Weights of a small transformer language model.
Size: 8 layers, width 192, 4.37M parameters.
Architecture: learned positions, biases.
Training: a variant of SOAP for these matrices, 258M tokens, 3779 steps.
Each number is 500 + 50 x the weight over the matrix's rms, rounded and kept within 0 to 999. Layers, rows and columns count from 0. Numbers have three digits each.

# layer 2 attention value, 192x192, rms 0.143, rows 145-191, columns 96-191
505457501469486516445435401510529577551446523526468410438505499461436547556514509438546505389531465556495464547529565473483490517543480466436469589541560553596416498497446492455569464449479486528506572507480622482490513465429427458523469526460519498585538503518481512518516521538501527448
514461443532499483504433612533462518427490563524530478521441533470503518451440603508533494547438401463547453604490532447502515558446492539438420483521492464526480494515495423501474540523490544528464515413472522431528539483525485494447527501532556512461547528573476552473432463534552484514
519462534522475547533506542496542502506454500577569515463434503534478543486523456390501526505536493632546498426507552622513451514516522469461483540502454542419455585544523487476517444496519580547504522536463520488551486465403495427530539510405535444584534476509460491595532486498428497461
500457532489561590538537497542548484522505474528493521470435551443424491430491473445507516420501440528481554546594493511498521515510428533520555481477475491516577451508489510522509547463442492468493469524462423488516505485514467611479482547459528457563471412528513500525423521472497487472
562453428556519537526526574461517529511426542525486532456514565543498514450503446468494488442405610526529443527506558530424515362476424470487508477480427523515513545582565400500555516489488488467529521543566552524504501518490471443558530462531506542493562456437525381547520541515466526527
546546592473492560501470542502568530451536459548377476459438497455567479562428463553377566475517533560534516524533495514480438457532541526456480501393469432507461471544539498509517402441565432528576457500527538465416530516527513488502536421553578513433519401521541487504477499460520518529
518557480581554493472526564462443484601468508507482544563548529442518547547534494521489482520538491375589531527450447502505470454443542556468609544464471524540486504502524527459424533558438518551609494430527430459464484439544465462523601536441497466576481474470511563505529526518510545489
685490485513370429460484597418539505442624457491570503462589481472475574515466409580471481482515600437483455496467483533490412439573566477466507527528474472452549469524519418488420506493527496467472571482502445490510566496559596454445566526498485498473468511535572462556470522466525427488
533565536529441442486495530521521490533557494587516575397531451573528548538548407542466528450608481500489480437512526531477509545492501460503440544595526525493500422608526488484507455522572473474523531491505479507448532537436507555522503436523483505382474531487398430491522569528593531518
521521533415543618575477591520464573497472503522436348551509513494540517559527564458499443582531474523581510430523552500532506589446527540554455541429529442595537328471407474486475482435545547518566442502499471517546504463508471496487481473480513554515506480438562450552479551468596470393
565590489558527479524515523489578442494450547499506495473489530451449522552496478484469460538471446524473534508542557526486551471510471475513491441517415505468574411429539492487469526551518501450402515479525435468516430497477543495542450496449499492422528498423513479498538453494379496439
475503534405441546474501446504458466478449466441432544437530550635506610487579473537499506384486448423512609434472504498454496471504532487424567555406521584558479457526540450482544485486528533485566539488477466465482511483430476476498567473463491590554539492528493416470574531529564587440
525456472507422536503542532493493535526480603408542500531487462495394412567508491484504561452522481482466461501543511506522541450504516528575571526592474491454555458491524585593580478480520411561455480494528457611505527462459513467514448414463512424516557464485375487484453548554511530562
559482463521507458508408530473528496589530525479553531491473457501451499466553507474601580446483497459507487563464496520492511442460577449497551524489448452508516515461563439522480557496496592569465472507527552494444427496513507500501569495537465478560461554475433405535512490537508389546
406430559513506493535520464521452492493451543502522544548419454554459500480422530480470471394531508532463444523534392437485470453490449552491561443582481476491484439490547628504510541506450418470492533492493487476477504505493564545502421532489481521493469458513460517478484554503487505555
477483503509589483472512457559424559484524558469406522503424444498509427488519532507588513411525463477422528572510400446533513461437431487460471485432448531490545467465488545510533478476463502587622483491544478412489503500469457468561585503474447497497478488561507522448509605527495492515
549532467425561532454491482506490527580440464511376425502426524528421477527534584519416450559495478548487494492457484511537492571448582462536544472546478517526486440431496501560569455442471446574472523512451520536499420510498520503535447426549458466586512481438557504498470470536459508458
477586483497461539561513456532506402505458450414602464563567506531540516516537464528519405497443485520560429453554530456473453474465496525478564529510591393470454512546475487448471533481490540440514474503576394498491536439454477585487458477503469556436584469473532508538519572600505547495
570600519550461397499509531493565509501472440567508495425411480467431445451611489532502526533513552533539462481530506505536411486430467500525457538522566602501499433531468459523539519505460447517598475572450485460519479523480465589537497560497455573419451458569494462582440461482542502522
575378496459530526506494485517510510519584474465536532458464476480506455483469512520520450483487508507437455458581393557490522482506455472556548452540480478477502504575432453531521502507515513470522456427517437553609494463457415453469473548508494445504550532524493474486495505515427471575
385426445459482514534428479503515508483484468586565442495454435421507432454513543455497523458433519459458543551442448530551553538486453467537535424530432443513532491551457518474512500507524515522562475515505525615487483485370519591518471526416442521429521535584427531449483561549505510574
461447519512492471509537486572462504487497441477557530444476443490531389432582491440523480503543508428454508457363413528498433491476517532480541405494502557499499491505547528534462510491486445457524564539393428511499493485432435537485597491474522455547437448544518564543516491502530512551
447520511486463515534461548488541510575510434475470423468526525531530531466494463502525462437493552488590528570491560466456537518564534529530541491538458512494545515546463412468495551459553536496422517496557459548472527452619549580460552526512477598448574453396539468477451498418485474480
434553471505466595514475537517501456524476476455504473471495553560444469475468536506520451452419454430541569568453423533452520510490432485566515489560513547516514462485474535456461466453411426547495464504503461500413449569498548532465471454498552485573495520512531559518526424568403601508
529531491441556392464485539534528541506520496613470511551464427589557556541500510452520567534540420490495552576416399541507522454501529425489491506520489471587570445494470522509423478485527439505521512489459472492556515527430458530495562482498580486485487518425508522479452416546622569456
555523517526442386476461529466527503437637475557492550472562466469477469486408462534536539510513469503438447489544507472446472391573516522453466515425579430484488611482489460464509472535492472418445454532503539438496490506526563474456606501504494461443549467463521518384452371481575432525
392494507548502556515499468477616520530447545500495489447475433439522474517501482503525495469604570499522503514502522510529536542490413498583557448546532466579524487529559522539545475448482409438460495586535492579504525559485553533528485444505496414433494476556504510467472560399409568532
438451468568551545558461434583526576522535593412448506552429359422513477477480496464550488410530491591505491520418523525420589518472556484476397594486507502497508529478553543575440490520459515466533504420484445457530506428487534464596508491512499413467436494496532424471500534504568545401
532513465470568508482521495490501500524501533429556556563483554519607547559517488498583524432514481588428486515503521439539482512449451438514497491536483434503498545461477524499528572547498530527425491414520555543446497389563400526503536529555537489472486560393486521494455496554438449489
430465481496533461404512594499547495418496462526489495547505573549516492531531484578520414543531530472467493582494483388460504456536495553511441488478529428541490434422505514537506521524508498589459458514501542450445479463533515511514493530550469503522455476509497587460513494384386504538
470509511408457480483571479423560529482553517560446501533495441596528464552451541504494522490578570503454522509500466506517469549463498562503506517506451520487560496447515582527511503472595451532486481495486500529511555501455497543558527499578515490507481484531523500530420527465535508474
489510476511533484505512596533489504518506583477430569476528497471538497469479499510477466521503544523626444523546555499444588534543508500554483585556388468474485509528487486492465450487553563493471405505576539596516554414498512413555450436504515511465401495440548461462462548473417456502
416502440490543433540498538489419480454472535402470504451442525470483437461478530482560504511546554453478508564444426418573456509564470575495462453493545562481583457517509474456515555472484528485561551425428528394532431494540564519447578488514500485546494491530486440531535501534482410533
535467487438468612457552543473450531399555507494526533489526394471560541532457529521545577492456514512373560474504525576517511506529579554465478483416465484492465512551497507483471478504512536459568513489515473603500557517549401449450570490481495498487543475482473551465487517542554489513
447451477484516549541523481503444565494532520512532551478551477529430476483513476578531481548439561492429520499501420537477504409493535524457502489476496448527439489532466539494542526453522488566512504512503517437474500511515491387523526512536503450598473429449548478480516461549513468529
421444454497433501542387500486473475558521404507501482541531503540502512545523458498512571462452481539473391540505453459582501405550519470528510517542468558506457482592425523506508571444492488673576438538546565450546443472539472511461537488645530417631471510516469468552481509503583529519
469477582546471460448539571447478457528501442526565525429521540545522516495508508512496572579485573470471550580480492447442395519407522487548467447547445490518448418505428490528439517446480480429409510512435542485407386475453506512480471536530492534434495555529503518540533464430516518546
652511550549458441448492538462597511427551425572490520514548440414466518559516459568461375528526524484522471418517552429510481608436522562518518518451487462506482383486491485461514483517568528454479511439436447542463514472464513482525409550505519497497550458439523567515430503559553568456
490518531478645443494506488444489537488477463445541455519537451511527488535579501555444495574486565458528581514454452545512450522432495483528498412516492552501430488496496525464464506518497515480559499547453463441475475495483469501484568536559539481565464506495511496446569514528531459489
505477554493475489415516518441540519508580489548490527476528459480500532521448519521494512487517526519461502563505465419512420447501571456533482538511486476519437479519483545472451522531456455513539446501452591524456453524465514492474513580499529530503533441462467554451437428466515450567
586458450452574547463535512516457520525483427522443531488434453513582481545656518438498551484595453510463568420521471442501481480535507433436447446472465455513547497520522475519522543482508504512571579503467451590394621483455420442535545435466499484512483460499475469532437536514612524454
536490503496517474490475516448491560507546510537451508546556536479477510497471576395509439456483521517498416454560480438501499460534480435439473526516547481430388482444540520473616529497510556499606480504503534427500482533498449431568502445482523551473526522566491544448521472542472437443
533483528436474586421562463545486471526452487460486545426441497476501493526485575542458472490461485538445526398565565460479486545467543533485465538446507434500519520528566479507542547510533527496532496454470462524488628469501491453529500568444598598509536490499425483515423532473509504501
532490442445505465551588515474530481538510430489469509521461465474560543469531461525493524585514507541478533500502494450477491439513575504558515464472416421502523539416495527446425521493547448535412475487488519479476573499587489539535503531501542472479494482486490518514439545427503477478
527458502511478495488409470442508473470593446496532470471493479484502424505514511450443625583517526486543532424491453500511509567533474513519386493483571496532523453483476513493504454497583547478523491505523500434451503513494507494394513511519541503534443512554490504540574418442492565495
482463544523420507555469453458584483472566466442517509444438475494503480555453496553550368473542487568392539501463406579507515417524553511477481545513527464564507424395516494531412423465437525494534538458478486474511535580618453411415450482526473506482461526541576488523508461438522449473
522473455509553465446454501500463500507455571485546482544527503508422422577485532456473511497474553439505448506436570527475561521540454475549438519536591612465456569486445433562583524490510530483395472538440527505549454513456497494475537508473483496484446529467515482484535438503502481527